config.yaml
n_layer: 13
d_model: 448
n_head: 7
n_kv_head: 7
head_dim: 64
d_mlp: 1792
vocab_size: 27980
activation: "tanh_gelu"
norm: "layernorm"
norm_place: "pre"
norm_eps: 1e-05
positions: "learned"
qk_norm: false
attn_scale: 0.125
bias: "all"
tie_embeddings: true
parallel_block: false
init: "normal"
init_std_qkv: 0.0239
init_std_o: 0.00469
init_std_up: 0.0239
init_std_down: 0.00469
optimizer: "soap_variant"
lr: 0.00267
beta1: 0.95
beta2: 0.95
weight_decay: 0.075
lr_head: 0.0059
grad_clip: 1.0
warmup_steps: 200
schedule: "wsd"
decay_fraction: 0.799
decay_shape: "linear"
final_lr_fraction: 0.02
batch_tokens: 131072
seq_len: 1024
doc_mask: false
train_tokens: 531800000
steps: 4058
dataset: "wikipedia_en"
Each number is 200 + 30 x the weight over the matrix's rms, rounded and kept within 0 to 999. Layers, rows and columns count from 0.

# layer 8 attention value, 448x448, rms 0.0854, rows 0-108, columns 64-127
176,244,225,233,231,257,162,198,239,182,208,180,199,177,179,219,234,215,210,208,198,198,209,198,214,225,186,166,223,168,156,131,233,167,175,242,202,185,205,190,180,197,177,217,277,225,165,194,176,215,208,205,238,188,206,193,181,191,195,159,141,204,191,222
158,171,196,136,196,211,168,207,260,250,183,147,166,241,221,202,190,205,189,198,158,189,236,182,223,179,222,171,214,203,198,222,203,193,191,179,202,208,255,203,231,251,219,192,233,183,190,166,118,186,223,149,203,211,204,183,188,202,191,224,159,228,151,188
188,211,210,208,223,206,226,264,195,199,216,211,221,227,216,263,214,135,193,202,210,246,199,188,187,213,192,217,232,243,223,184,196,195,161,191,217,172,220,264,252,177,232,194,203,149,266,165,201,219,204,230,175,232,137,204,198,235,234,170,176,180,214,203
246,207,206,190,151,174,161,186,209,160,195,218,164,182,194,209,219,224,204,227,167,205,198,194,188,193,206,170,185,197,185,161,212,191,185,174,188,224,176,153,227,203,180,234,160,192,199,162,178,206,178,185,198,234,173,187,223,215,236,144,164,231,191,239
237,187,212,201,204,220,180,169,214,182,169,195,167,194,185,199,177,233,183,182,197,193,169,172,202,185,219,194,233,220,211,170,158,238,222,173,214,233,238,166,187,204,169,235,227,148,153,183,92,204,251,175,231,213,157,153,187,144,184,176,201,182,153,191
198,228,190,193,233,177,193,184,176,178,219,204,178,180,196,250,184,174,234,153,158,177,225,213,219,209,180,133,227,185,190,182,193,198,208,195,219,203,208,195,166,230,206,240,176,213,196,179,221,210,181,201,226,198,224,225,242,215,180,220,202,217,211,182
198,201,191,204,263,188,187,125,222,206,184,256,199,187,232,210,187,235,185,174,220,207,208,217,197,149,210,190,204,172,181,149,200,180,190,200,221,148,163,213,185,186,210,172,173,236,201,228,186,273,227,257,187,204,249,193,235,168,190,230,241,205,158,201
152,166,198,199,183,219,235,205,192,201,185,203,198,204,188,200,209,208,176,200,185,189,209,216,186,202,190,163,213,207,220,121,191,199,162,228,234,188,199,227,191,175,200,193,196,181,198,188,196,173,183,184,223,219,191,176,240,171,184,212,172,180,246,212
170,259,218,229,244,199,181,156,199,214,171,200,189,205,210,197,193,242,169,182,184,188,188,179,209,230,200,242,222,239,186,202,205,237,171,219,179,166,174,181,189,216,187,193,206,213,170,208,170,214,202,220,187,194,217,166,202,214,232,188,215,234,200,199
157,197,220,159,205,200,209,178,163,198,227,180,225,192,194,189,177,173,194,215,195,213,223,179,181,222,223,165,167,217,215,185,224,205,213,153,190,165,182,160,151,220,233,177,197,231,178,249,229,201,128,175,155,224,233,272,160,222,233,222,209,226,209,181
230,240,234,191,183,189,187,207,198,161,189,194,216,141,213,217,176,166,202,218,179,178,198,202,244,170,200,156,174,169,181,206,209,217,220,195,223,168,174,211,217,210,224,183,185,210,144,210,216,189,196,222,162,181,200,199,189,238,205,219,214,189,195,180
198,226,204,192,192,215,175,313,225,214,220,245,213,241,216,144,290,265,239,197,243,177,182,229,174,204,208,191,168,200,208,191,222,149,235,183,176,193,207,225,243,238,186,215,211,198,187,234,179,261,254,220,211,209,202,226,242,251,175,219,172,194,173,193
200,183,194,176,153,242,211,212,239,211,157,200,198,188,219,230,199,187,178,235,209,207,187,149,215,154,166,194,180,235,177,226,206,206,166,152,159,212,208,229,182,222,228,233,210,155,190,196,175,222,236,181,200,219,193,235,174,216,194,199,180,206,235,224
188,237,226,198,185,191,194,175,135,222,186,194,245,212,190,172,186,166,153,211,217,225,242,191,241,128,196,178,187,207,214,201,222,197,176,187,222,191,179,230,148,195,209,221,171,149,206,207,224,203,180,177,207,200,224,235,179,183,204,234,218,214,211,179
157,201,165,196,225,223,144,167,191,270,229,147,166,216,203,164,193,183,185,161,240,222,210,201,237,204,199,218,163,182,242,144,192,222,173,217,160,198,219,165,159,235,209,157,235,187,208,191,213,209,195,123,192,183,208,244,161,165,207,266,182,190,146,144
206,165,264,174,196,206,191,180,230,212,235,193,184,194,215,235,172,183,164,179,202,183,204,191,133,182,194,257,157,256,216,198,214,201,195,214,179,220,194,165,156,229,238,186,180,222,206,226,223,158,211,171,230,194,197,166,175,153,222,187,157,203,227,211
200,185,221,211,167,182,246,232,181,222,171,257,176,246,185,181,208,189,194,181,186,187,207,191,177,183,191,222,203,209,243,226,238,229,186,206,199,252,179,214,158,221,253,227,161,234,232,207,211,239,195,160,227,198,246,195,209,208,161,192,207,202,186,225
237,230,211,210,188,213,201,212,218,226,174,166,195,247,205,196,219,237,203,163,179,256,205,254,220,232,165,186,170,199,195,228,218,217,202,175,244,216,205,153,169,177,234,228,165,157,237,176,176,207,155,162,246,220,153,197,230,200,187,172,208,194,260,181
198,156,227,207,213,206,173,194,235,207,217,216,187,185,143,224,166,177,183,185,201,224,172,145,212,170,169,197,269,220,176,170,200,175,170,223,199,216,190,150,206,211,205,192,222,174,184,184,200,172,143,190,243,198,159,195,191,164,212,198,224,164,178,238
155,199,244,139,227,172,200,191,231,221,240,189,236,206,201,207,183,171,177,237,188,214,161,220,206,177,188,205,199,214,216,209,197,228,169,232,237,212,180,187,206,221,189,200,215,190,241,225,195,211,216,177,194,206,217,174,206,147,198,209,206,186,201,195
193,223,276,185,221,183,178,234,213,170,196,220,156,221,187,211,228,200,231,216,204,201,205,222,220,250,161,175,237,183,205,151,225,146,164,236,142,135,234,199,146,180,225,159,192,209,165,162,223,241,203,260,186,218,219,200,229,191,207,236,202,166,201,159
200,197,153,228,196,224,202,226,268,234,202,175,217,185,155,203,233,152,169,163,182,177,204,203,182,221,207,152,174,186,160,200,231,215,209,185,192,191,226,222,212,206,179,202,192,203,238,213,202,218,165,150,218,188,174,184,179,164,210,179,186,151,192,175
164,227,205,224,206,201,212,175,169,168,199,193,205,201,178,183,210,185,182,165,165,200,192,196,224,251,182,209,200,196,207,187,154,245,216,239,204,206,214,197,191,164,169,199,147,208,202,204,175,199,202,182,218,186,197,207,218,210,255,237,198,206,197,186
177,191,216,168,171,201,199,154,200,176,172,217,226,190,194,244,163,219,213,261,223,186,190,203,194,183,139,140,222,235,178,230,192,196,163,237,189,177,230,199,155,174,193,196,204,187,174,211,169,248,199,237,181,180,205,167,188,170,254,193,207,261,235,176
205,181,209,217,207,226,186,194,184,204,179,175,209,167,209,262,202,219,187,226,197,196,210,213,224,128,180,174,206,212,205,206,180,212,227,239,169,184,196,205,182,202,201,160,208,186,218,215,156,224,227,231,186,216,226,249,191,242,190,183,195,192,226,208
210,209,211,217,178,185,172,144,199,200,188,237,211,182,231,176,216,200,201,184,212,208,211,176,188,210,168,195,199,211,183,200,209,253,210,195,242,195,200,189,207,185,174,212,215,194,191,187,209,182,160,213,229,211,183,205,224,153,213,201,219,221,142,191
215,138,194,192,220,226,215,193,194,172,218,214,221,200,223,175,253,194,208,182,204,190,248,198,174,188,225,194,184,190,217,242,200,190,290,206,162,227,184,210,225,184,216,177,218,203,174,217,207,219,215,192,203,196,189,176,219,242,192,178,193,261,194,209
202,221,168,249,177,200,213,168,217,199,183,168,178,188,239,217,235,172,173,239,219,140,153,149,216,225,202,212,213,180,164,169,193,179,175,189,154,184,178,151,246,181,208,249,189,193,163,214,218,209,203,161,224,195,184,205,197,195,214,227,167,217,191,237
233,208,242,218,198,201,187,215,190,198,216,186,175,194,237,188,240,207,198,180,179,204,211,222,174,213,224,227,197,195,179,211,186,244,235,208,197,210,175,153,224,272,175,166,202,223,194,213,173,233,170,168,171,192,185,174,180,204,190,190,204,237,186,204
192,202,188,205,235,198,220,186,205,211,203,178,178,201,178,235,229,261,160,217,191,154,179,185,195,205,165,234,250,204,187,219,189,209,235,248,199,227,176,207,195,203,192,227,242,202,201,183,184,107,161,224,167,174,155,221,190,197,190,174,196,225,255,228
146,183,263,208,215,240,189,227,225,209,221,169,158,180,191,246,162,188,236,191,174,174,170,180,227,242,216,207,216,202,217,180,215,189,224,207,221,229,209,193,189,236,160,149,198,217,220,218,168,217,172,205,210,183,212,248,177,187,219,227,172,198,203,182
197,224,188,188,203,223,156,178,220,206,225,240,204,195,209,189,187,224,159,199,189,196,194,235,231,210,187,207,231,170,204,194,218,159,163,156,202,187,201,196,234,176,190,196,220,236,187,245,223,159,227,179,185,151,178,181,192,156,225,217,214,142,178,211
200,192,204,176,235,233,172,231,189,200,209,188,193,210,208,191,208,219,228,231,200,189,220,165,208,201,237,203,212,209,234,224,210,165,212,209,226,185,194,207,214,169,185,203,159,196,247,197,211,184,194,176,193,201,210,246,198,255,204,196,187,157,196,202
258,223,213,174,227,226,218,247,186,148,202,252,250,175,201,176,219,188,170,189,214,212,181,176,204,211,227,211,225,199,191,236,234,191,208,223,197,150,170,246,185,189,216,231,226,176,156,211,131,203,186,261,225,196,204,217,221,157,219,204,202,229,184,172
150,178,181,195,170,163,213,199,229,189,153,197,147,198,234,184,163,175,245,204,208,207,196,217,210,154,177,150,192,175,195,180,183,172,169,216,176,189,206,160,176,195,263,143,187,199,206,195,148,178,176,184,221,199,205,159,224,196,194,256,212,174,201,194
225,225,192,157,178,233,196,184,187,194,195,201,239,184,212,191,163,209,174,169,240,186,171,147,214,197,191,210,225,233,265,203,188,260,200,164,198,251,200,196,222,178,217,238,182,205,183,202,252,185,103,235,223,176,252,181,224,193,182,194,202,167,142,208
198,156,208,218,209,207,198,153,253,178,184,211,175,177,212,175,159,228,189,209,199,172,154,191,207,228,187,137,180,198,205,205,183,189,229,222,223,176,214,212,185,168,193,218,193,153,173,204,194,173,245,226,214,139,169,187,209,139,209,182,214,172,221,233
264,179,201,192,238,157,196,159,171,158,204,232,209,243,171,141,188,189,157,185,174,197,209,203,178,260,212,196,223,207,189,214,190,224,238,192,207,196,209,184,236,197,180,237,191,196,220,237,218,247,184,199,221,209,167,184,209,166,213,172,152,207,242,199
208,160,176,213,190,200,208,212,155,173,223,214,175,218,230,193,230,240,223,204,207,226,217,194,174,234,195,208,200,199,189,217,198,220,243,204,190,202,155,189,221,187,151,215,214,214,141,238,207,248,196,223,162,208,205,215,183,182,224,174,206,172,180,193
226,207,170,187,193,189,194,173,230,126,183,198,250,192,164,139,239,257,181,225,217,169,230,186,155,236,246,162,209,172,221,223,234,191,236,179,215,168,183,195,229,190,199,218,269,176,208,209,204,219,257,217,185,232,168,135,215,219,217,263,163,168,185,209
216,154,147,230,232,252,191,206,185,168,229,196,191,216,199,141,183,248,173,184,250,193,232,180,216,201,180,185,241,222,194,144,192,195,174,196,192,175,211,178,178,168,221,206,204,200,209,178,198,160,217,238,215,209,195,191,197,209,163,273,184,177,279,216
191,225,203,193,195,198,174,171,234,228,209,174,201,201,256,225,194,228,166,178,190,210,185,166,192,174,194,189,204,197,179,188,135,194,217,241,156,182,208,213,209,208,182,236,191,172,191,171,233,164,186,240,200,218,227,232,218,227,199,161,206,193,194,166
149,220,178,115,166,222,214,221,183,196,148,269,205,182,163,170,206,199,227,181,233,198,229,190,175,181,184,208,242,173,163,179,214,194,228,216,229,248,199,157,222,218,175,196,162,211,189,181,181,160,184,226,215,174,197,202,220,239,191,212,179,200,152,199
167,223,184,184,200,241,207,208,241,207,207,214,176,174,181,200,179,197,173,195,211,230,170,184,148,194,199,173,234,214,190,211,166,154,237,216,163,149,211,245,183,172,193,229,162,182,213,215,234,189,192,201,225,199,170,193,152,175,180,213,178,211,231,234
204,216,208,160,154,215,216,203,201,226,196,186,172,249,210,218,184,251,210,172,181,204,254,218,233,214,169,190,158,175,178,238,179,200,203,171,241,217,179,186,188,235,195,196,165,223,231,175,202,198,173,210,221,229,179,178,223,210,190,204,150,184,228,226
180,194,238,155,216,235,155,181,190,186,240,203,221,234,182,204,178,166,205,216,198,223,172,208,203,216,196,219,196,239,238,147,192,212,229,189,217,176,198,213,221,208,188,145,175,165,218,266,199,204,162,230,154,177,210,176,136,223,217,154,239,190,158,156
161,197,191,198,209,179,195,199,215,195,202,210,241,222,210,197,181,218,201,258,209,208,238,226,223,183,197,171,192,217,207,158,190,178,179,205,274,155,183,220,214,172,235,161,217,179,251,141,198,195,162,152,200,214,220,225,257,225,239,183,219,218,218,177
156,160,194,206,186,207,185,209,164,183,151,216,170,199,181,196,246,203,169,216,150,214,174,250,196,155,180,195,203,181,168,159,243,140,211,245,206,234,233,184,209,207,232,180,207,260,161,220,175,229,169,217,195,194,191,192,213,231,147,179,184,188,161,186
207,199,184,224,207,186,181,191,234,189,185,206,190,172,225,191,183,163,158,125,189,216,217,214,181,179,214,188,205,229,201,188,148,128,156,197,214,242,253,125,212,167,214,199,249,184,179,153,211,148,198,173,188,223,219,164,213,188,221,201,190,207,183,198
223,226,196,211,240,203,228,198,225,190,230,222,159,200,238,208,199,177,194,187,161,206,185,175,202,201,169,162,225,209,223,198,184,206,208,198,199,167,171,173,219,176,180,228,225,223,193,163,174,194,124,203,213,244,217,207,189,198,239,202,219,193,192,187
206,170,194,140,203,168,205,161,234,148,173,195,199,212,161,167,197,216,165,199,211,204,199,160,214,191,207,173,163,182,193,186,244,223,178,173,154,201,224,204,169,190,201,228,182,160,190,162,220,207,227,189,231,220,211,173,249,172,153,192,218,184,166,199
194,193,191,185,250,184,174,232,184,195,215,167,192,241,202,212,216,220,153,202,187,220,202,277,188,219,220,227,190,242,195,228,239,179,167,158,245,192,225,189,220,220,213,246,237,222,224,171,215,189,232,195,203,192,170,197,142,197,222,188,221,198,201,157
218,213,216,247,200,170,154,148,181,201,173,193,238,187,207,208,228,209,188,196,191,208,207,156,197,206,193,180,218,145,199,231,141,182,224,159,220,197,160,202,196,167,243,224,209,199,229,201,149,181,207,214,190,197,207,181,224,228,201,206,198,224,235,187
161,185,218,235,204,173,231,200,204,170,242,207,244,196,186,214,237,191,197,171,190,168,165,208,148,167,247,231,199,191,184,222,233,202,218,174,173,224,247,177,178,230,198,159,168,223,202,214,209,194,191,213,276,185,206,193,161,171,238,202,188,213,216,218
215,231,246,187,215,158,273,210,179,174,199,245,148,150,193,239,162,202,208,166,227,243,218,193,132,247,199,189,234,215,190,223,192,195,216,181,226,193,208,210,171,203,201,190,212,199,238,200,213,208,188,166,215,183,210,152,203,121,211,164,237,180,192,196
246,174,218,223,191,254,192,217,181,205,219,212,227,166,181,241,218,195,217,199,165,234,213,233,285,226,163,217,228,212,205,214,192,179,176,163,228,154,185,181,204,205,171,184,166,223,209,223,175,223,241,246,184,169,242,250,216,233,216,143,230,187,205,204
192,186,186,195,181,223,200,222,219,205,174,199,239,201,186,199,238,199,138,160,178,236,233,182,205,203,197,149,181,161,229,194,212,227,161,166,189,159,204,242,200,183,205,201,186,148,175,178,186,216,249,188,205,207,233,218,229,196,168,175,170,156,111,217
175,168,202,211,185,226,223,234,248,254,205,196,196,204,195,155,189,253,196,218,217,140,192,192,183,216,216,184,202,212,185,193,240,249,184,109,207,166,180,194,253,239,178,203,203,172,214,256,179,189,198,211,177,143,196,201,196,180,207,194,189,202,240,203
168,163,187,192,228,181,214,215,180,229,217,217,159,175,219,231,243,231,208,207,186,218,213,227,228,214,195,174,217,240,233,150,246,165,218,216,178,232,217,214,212,192,190,174,217,247,218,209,156,218,227,178,191,180,191,232,198,200,191,127,204,227,215,209
149,143,241,186,221,169,171,192,202,179,248,171,174,198,178,180,209,126,196,230,217,190,196,140,226,209,194,243,159,240,215,162,209,208,209,196,212,181,191,159,205,189,206,202,191,202,177,208,175,185,175,165,204,235,179,193,189,195,261,156,213,210,194,215
189,176,191,227,176,190,193,189,192,145,189,242,236,194,259,231,182,216,246,198,157,213,183,180,182,200,147,225,202,222,194,208,213,195,173,224,142,195,238,229,208,138,172,168,195,195,198,176,201,238,216,203,280,180,211,157,229,135,246,175,234,209,223,162
176,216,202,213,196,258,216,177,229,188,211,187,224,206,241,176,176,158,193,174,219,213,192,197,141,211,215,200,184,205,204,197,219,201,137,203,223,194,216,159,195,147,193,210,221,177,202,228,215,198,206,211,208,161,218,185,206,226,223,161,205,196,253,257
227,189,250,186,291,200,168,231,182,191,236,181,186,218,183,210,183,213,162,188,181,222,201,198,141,204,189,240,187,200,223,195,165,224,254,198,176,180,186,202,201,182,166,209,222,215,130,268,151,215,169,208,180,195,138,192,195,187,220,174,193,226,194,211
218,203,267,227,257,215,184,213,205,167,212,216,200,201,234,252,178,197,221,174,207,201,230,186,238,212,177,189,194,180,228,190,221,189,191,240,223,199,178,208,213,172,156,206,196,167,232,210,158,193,178,203,204,196,211,189,197,180,258,154,195,231,245,200
204,205,203,163,159,191,171,185,207,161,202,205,182,173,232,190,240,217,239,228,179,149,183,199,234,181,213,152,229,212,172,242,213,185,241,185,222,256,242,212,203,186,175,192,204,205,214,202,166,192,176,168,192,150,173,224,172,190,165,202,201,180,195,149
206,144,163,214,248,191,179,141,231,261,174,160,214,202,206,205,162,219,192,183,232,242,224,203,190,173,189,187,203,278,233,164,249,177,246,205,214,194,208,239,193,198,215,162,187,227,223,240,166,189,185,197,222,219,201,238,213,211,201,176,223,225,234,236
247,214,250,211,117,189,208,128,253,242,230,190,223,179,182,201,200,175,206,245,152,241,204,264,204,212,283,160,229,200,170,207,220,191,209,194,245,185,228,224,157,149,234,187,158,238,221,196,198,167,169,202,171,205,219,195,206,240,214,188,225,155,223,274
225,212,208,204,226,232,178,241,158,233,194,190,225,192,217,230,162,229,255,217,220,183,179,263,186,202,164,159,193,217,187,214,198,225,185,170,196,170,262,155,204,188,224,218,208,147,191,185,245,169,202,216,224,194,154,204,179,168,149,148,235,179,192,160
186,180,232,168,193,211,178,176,186,205,174,196,219,192,195,200,185,188,190,200,179,216,166,219,170,169,225,153,228,224,225,212,196,117,222,194,218,221,242,223,212,181,181,214,207,191,176,169,179,234,213,192,203,166,267,180,221,148,181,220,196,172,212,243
217,187,186,173,198,190,186,157,166,200,208,208,203,216,237,212,247,200,189,189,199,231,172,175,214,200,222,207,203,240,218,220,201,160,190,204,158,228,205,212,249,175,208,198,229,166,182,206,216,201,194,210,260,206,192,126,146,227,197,173,202,139,218,188
239,177,168,204,132,139,223,239,245,207,226,149,192,184,261,215,220,192,206,227,210,180,193,223,171,173,222,238,185,175,142,170,198,189,178,192,193,214,220,266,195,197,217,186,226,211,185,224,225,199,191,123,199,189,175,164,174,212,200,214,243,218,182,182
145,199,191,230,158,227,185,219,203,221,258,186,227,208,187,197,126,184,165,133,215,218,209,208,202,232,138,193,203,231,189,188,226,159,159,190,207,188,218,190,186,220,198,121,172,165,166,191,177,188,196,185,184,179,195,224,196,175,254,218,238,193,166,185
214,172,194,182,198,217,230,244,220,230,208,212,239,181,208,201,190,199,192,226,212,149,149,169,220,195,209,206,193,202,206,285,198,180,226,226,238,204,161,249,188,178,198,194,268,221,223,145,228,128,188,220,230,208,170,195,214,206,194,231,199,182,202,219
176,208,235,140,157,200,169,206,182,187,183,250,209,228,189,206,241,215,169,161,187,188,181,205,200,184,138,179,219,215,160,218,184,185,146,169,144,224,198,211,224,214,225,239,223,247,160,181,217,126,245,278,204,203,207,195,167,207,292,190,163,256,207,211
190,173,209,207,225,190,211,136,208,180,226,208,183,185,238,246,218,228,178,197,221,202,176,205,217,202,204,255,159,235,149,193,238,219,161,182,233,250,171,171,220,158,194,208,212,140,226,178,221,216,222,176,193,206,208,184,209,206,172,173,257,184,227,198
202,189,182,252,206,207,204,196,229,173,186,231,258,243,209,153,162,200,250,226,247,198,219,209,138,224,264,163,198,225,178,239,198,200,206,212,196,191,208,170,197,199,228,158,215,255,203,158,171,221,197,208,219,168,172,154,229,206,192,191,199,201,233,209
220,215,167,223,218,179,215,201,150,192,150,177,191,211,176,141,185,253,192,241,247,232,214,235,181,195,216,148,195,162,208,220,220,210,190,228,183,198,184,160,182,226,237,200,210,196,211,186,200,191,201,192,213,162,227,208,220,216,212,206,199,221,229,171
196,182,222,208,239,206,189,225,185,208,243,238,203,185,220,185,218,194,214,170,148,242,240,208,170,185,254,235,235,228,230,176,161,208,192,170,184,200,128,150,190,239,186,208,184,194,205,196,196,221,228,224,211,217,204,213,143,175,163,161,184,256,163,157
258,202,149,199,171,196,152,210,181,233,180,211,245,151,193,268,192,191,176,232,185,269,218,239,230,211,260,222,185,190,148,254,213,179,217,208,216,193,231,209,205,221,193,145,210,216,190,159,200,240,163,212,227,204,168,164,210,226,213,179,269,189,183,221
213,169,242,285,211,198,215,196,183,196,276,210,229,170,193,222,226,190,238,235,235,271,186,184,153,233,201,214,167,183,264,205,188,186,186,251,209,193,203,188,167,169,240,228,235,221,305,175,209,196,212,160,154,245,166,179,255,206,213,244,208,207,202,253
197,178,189,255,143,232,230,215,217,220,191,213,181,145,131,202,145,226,193,213,201,208,201,221,187,210,243,139,183,207,204,203,242,178,159,178,237,181,181,211,154,194,181,205,184,230,223,205,186,206,231,196,223,200,211,204,221,205,172,235,206,238,181,204
226,214,243,224,235,195,207,120,171,179,181,215,183,164,250,176,209,210,181,251,153,214,185,172,221,132,232,203,225,150,200,172,240,176,204,223,202,224,200,189,226,189,227,182,198,212,155,207,200,221,183,207,243,220,139,208,198,194,213,202,239,176,163,176
190,201,158,198,220,212,209,232,161,273,242,181,225,199,182,204,183,197,205,149,198,224,250,191,195,222,153,216,264,213,205,213,206,214,149,140,211,193,167,273,219,218,232,237,172,216,209,195,214,167,187,214,213,222,156,219,198,242,215,210,197,239,254,205
185,262,253,240,261,192,210,186,227,239,169,193,186,220,191,169,169,190,223,145,237,190,197,214,214,205,228,205,239,219,162,201,194,191,219,121,165,192,200,221,253,206,158,193,174,191,202,241,225,216,209,236,163,237,208,214,210,227,262,178,190,271,191,181
172,194,168,199,130,220,198,191,242,204,173,180,206,181,203,170,235,171,181,187,172,174,204,205,186,209,210,213,162,180,227,162,212,212,236,185,174,217,166,253,202,190,200,206,211,237,250,250,163,257,205,191,228,195,212,219,193,184,165,179,207,248,180,208
202,178,215,160,244,173,184,163,138,171,215,237,264,211,194,135,243,198,186,216,225,197,207,207,134,237,210,187,188,232,248,198,190,239,236,205,231,206,189,203,189,200,172,180,210,221,208,191,227,191,251,264,144,177,232,218,231,191,212,216,209,156,148,237
227,214,178,175,198,156,172,225,208,214,226,196,228,210,188,227,185,200,158,130,186,174,192,180,216,234,152,203,193,213,183,178,136,182,212,218,174,175,169,190,164,219,265,203,216,225,254,221,208,132,203,152,206,216,224,206,193,173,226,197,170,177,198,221
221,201,181,213,159,248,179,186,199,238,201,210,203,181,163,212,228,170,234,226,214,220,254,233,174,188,213,201,187,212,190,186,192,227,162,176,218,158,158,250,172,187,213,238,236,220,220,243,174,222,213,229,181,206,201,201,173,223,202,215,205,214,178,217
194,199,198,170,243,172,190,199,188,224,196,238,142,234,142,180,174,132,177,195,201,190,232,224,156,232,164,158,191,228,158,178,170,218,222,253,168,161,216,127,216,176,94,196,175,184,186,185,212,215,170,237,233,192,199,193,190,181,251,190,193,169,185,179
151,155,205,202,216,224,157,188,212,196,194,225,212,179,240,169,176,200,203,232,210,225,172,207,192,261,183,218,183,202,207,212,203,213,176,243,259,214,172,216,149,224,167,221,227,232,201,226,252,177,148,187,176,215,190,181,228,197,211,231,179,214,214,181
218,236,220,185,218,197,199,183,197,189,152,252,228,203,165,164,192,168,199,174,247,216,213,172,187,234,225,143,171,177,220,212,209,244,193,237,189,214,180,199,200,141,142,240,271,238,197,223,165,218,236,196,201,214,179,228,218,142,183,230,216,132,224,235
195,237,175,283,198,201,210,162,182,243,209,205,211,188,268,203,193,199,216,225,181,173,222,220,183,204,225,174,230,200,179,222,196,214,278,212,228,166,230,218,186,213,193,194,171,226,218,182,159,210,199,231,238,189,188,184,212,219,240,228,230,191,225,191
232,188,211,217,183,241,164,173,195,126,254,185,187,166,189,188,165,158,257,156,181,209,215,152,189,207,194,177,135,144,219,164,173,153,182,196,208,211,182,215,141,213,216,183,113,168,178,150,184,178,201,203,249,204,195,241,186,157,168,210,186,176,197,238
232,231,216,236,211,165,172,191,194,169,241,237,157,233,163,214,265,220,172,203,206,186,254,219,208,178,163,220,216,181,232,253,209,183,218,162,211,247,156,227,223,188,265,210,217,207,187,233,261,232,215,207,204,183,215,207,183,190,171,197,192,222,166,204
252,243,158,222,196,194,259,216,207,224,228,223,195,179,196,151,236,201,231,252,200,162,170,164,189,231,176,145,200,220,223,241,178,154,232,139,234,201,187,203,180,189,198,198,201,207,224,261,224,190,246,185,128,202,218,234,192,202,192,221,180,198,185,226
199,185,176,200,225,221,231,191,196,222,223,168,219,163,203,158,221,198,197,241,224,190,157,161,181,239,228,205,194,215,207,223,188,218,224,206,195,187,241,257,181,164,103,233,226,179,220,221,194,193,262,239,188,211,226,208,247,198,155,201,194,178,169,261
261,198,196,229,227,213,205,235,135,216,177,180,192,200,183,228,199,155,204,250,239,212,155,202,244,164,172,184,214,224,170,199,212,167,270,223,165,181,227,180,197,168,217,235,164,200,215,173,195,164,199,229,183,192,228,220,214,190,203,227,177,170,184,172
175,158,170,228,191,221,214,222,228,232,193,217,219,161,204,173,209,207,210,197,191,248,196,217,200,228,202,184,228,216,197,230,203,156,210,188,248,156,180,234,141,221,206,179,174,160,212,211,215,238,162,209,186,207,168,150,187,184,160,187,216,201,219,201
240,154,226,167,167,197,198,236,156,138,227,193,234,230,217,222,226,192,197,185,195,176,196,148,172,170,196,258,179,183,238,187,210,199,189,200,206,192,174,212,223,177,257,199,204,184,196,210,181,163,129,245,161,238,232,173,152,227,179,221,151,219,234,169
258,186,223,214,215,204,195,138,228,220,181,210,210,194,205,195,206,247,243,225,219,222,204,214,216,249,200,236,184,229,181,208,215,229,254,235,189,225,175,173,173,164,199,182,213,214,146,156,203,186,220,224,248,222,197,149,177,235,201,211,213,128,216,215
163,214,228,234,216,206,253,173,200,201,205,220,191,224,184,187,192,179,213,187,216,212,189,235,196,209,179,250,208,216,240,212,175,231,200,167,181,175,184,205,164,171,237,212,180,242,163,228,188,232,210,202,233,155,160,148,188,185,136,204,226,207,167,197
186,175,173,195,176,197,230,222,224,217,192,205,182,190,177,226,155,206,156,201,194,231,254,178,203,138,207,232,198,215,224,189,207,223,186,220,199,204,210,203,218,206,156,216,203,198,217,252,188,180,213,191,226,193,175,217,182,182,149,218,194,249,199,175
269,153,200,190,248,230,167,216,177,185,230,232,173,205,195,201,195,199,219,254,221,151,180,207,200,227,207,143,234,180,185,156,174,180,170,183,204,180,198,206,225,186,113,162,188,198,189,173,198,202,198,228,138,214,200,221,190,167,208,226,213,218,197,195
200,187,179,222,200,203,174,208,198,227,201,157,201,225,180,200,201,203,217,216,179,237,190,174,229,202,228,245,185,239,217,206,234,193,186,196,226,237,184,198,216,211,186,182,220,263,221,232,215,209,213,182,219,184,232,211,178,190,208,233,230,178,220,219
180,166,227,253,154,225,217,239,248,222,209,220,155,219,232,171,185,200,233,244,235,158,200,189,228,173,213,143,181,240,168,184,196,180,209,240,165,205,161,227,218,157,176,247,164,189,206,225,205,192,192,192,183,238,199,191,227,170,187,233,227,269,202,214
170,159,231,188,183,171,186,192,184,203,229,174,256,176,160,251,182,186,218,237,154,216,220,189,179,178,185,195,201,179,166,280,202,178,206,194,174,149,242,140,257,214,219,191,189,233,214,186,213,225,222,186,255,157,238,186,166,179,193,198,192,173,223,217
204,202,212,223,194,225,180,230,199,189,246,170,204,226,204,165,190,211,198,190,190,163,153,201,182,174,177,189,204,213,184,172,189,212,175,259,200,189,197,202,229,228,223,216,184,154,177,164,207,161,164,210,225,200,194,178,244,209,156,266,156,189,229,166
211,165,188,199,203,233,255,146,228,179,214,187,191,182,227,161,234,226,185,249,152,220,240,234,171,213,234,277,183,206,236,212,168,245,149,227,194,200,197,237,233,178,191,181,223,174,261,192,173,223,231,208,222,194,270,216,226,258,155,215,212,209,165,215
179,227,184,213,232,158,210,227,190,201,209,241,225,171,166,241,189,214,167,189,191,202,178,226,182,151,212,181,264,244,149,250,176,263,241,202,196,163,218,178,228,168,188,216,173,175,239,199,210,199,178,189,199,178,208,216,238,185,218,193,179,165,175,173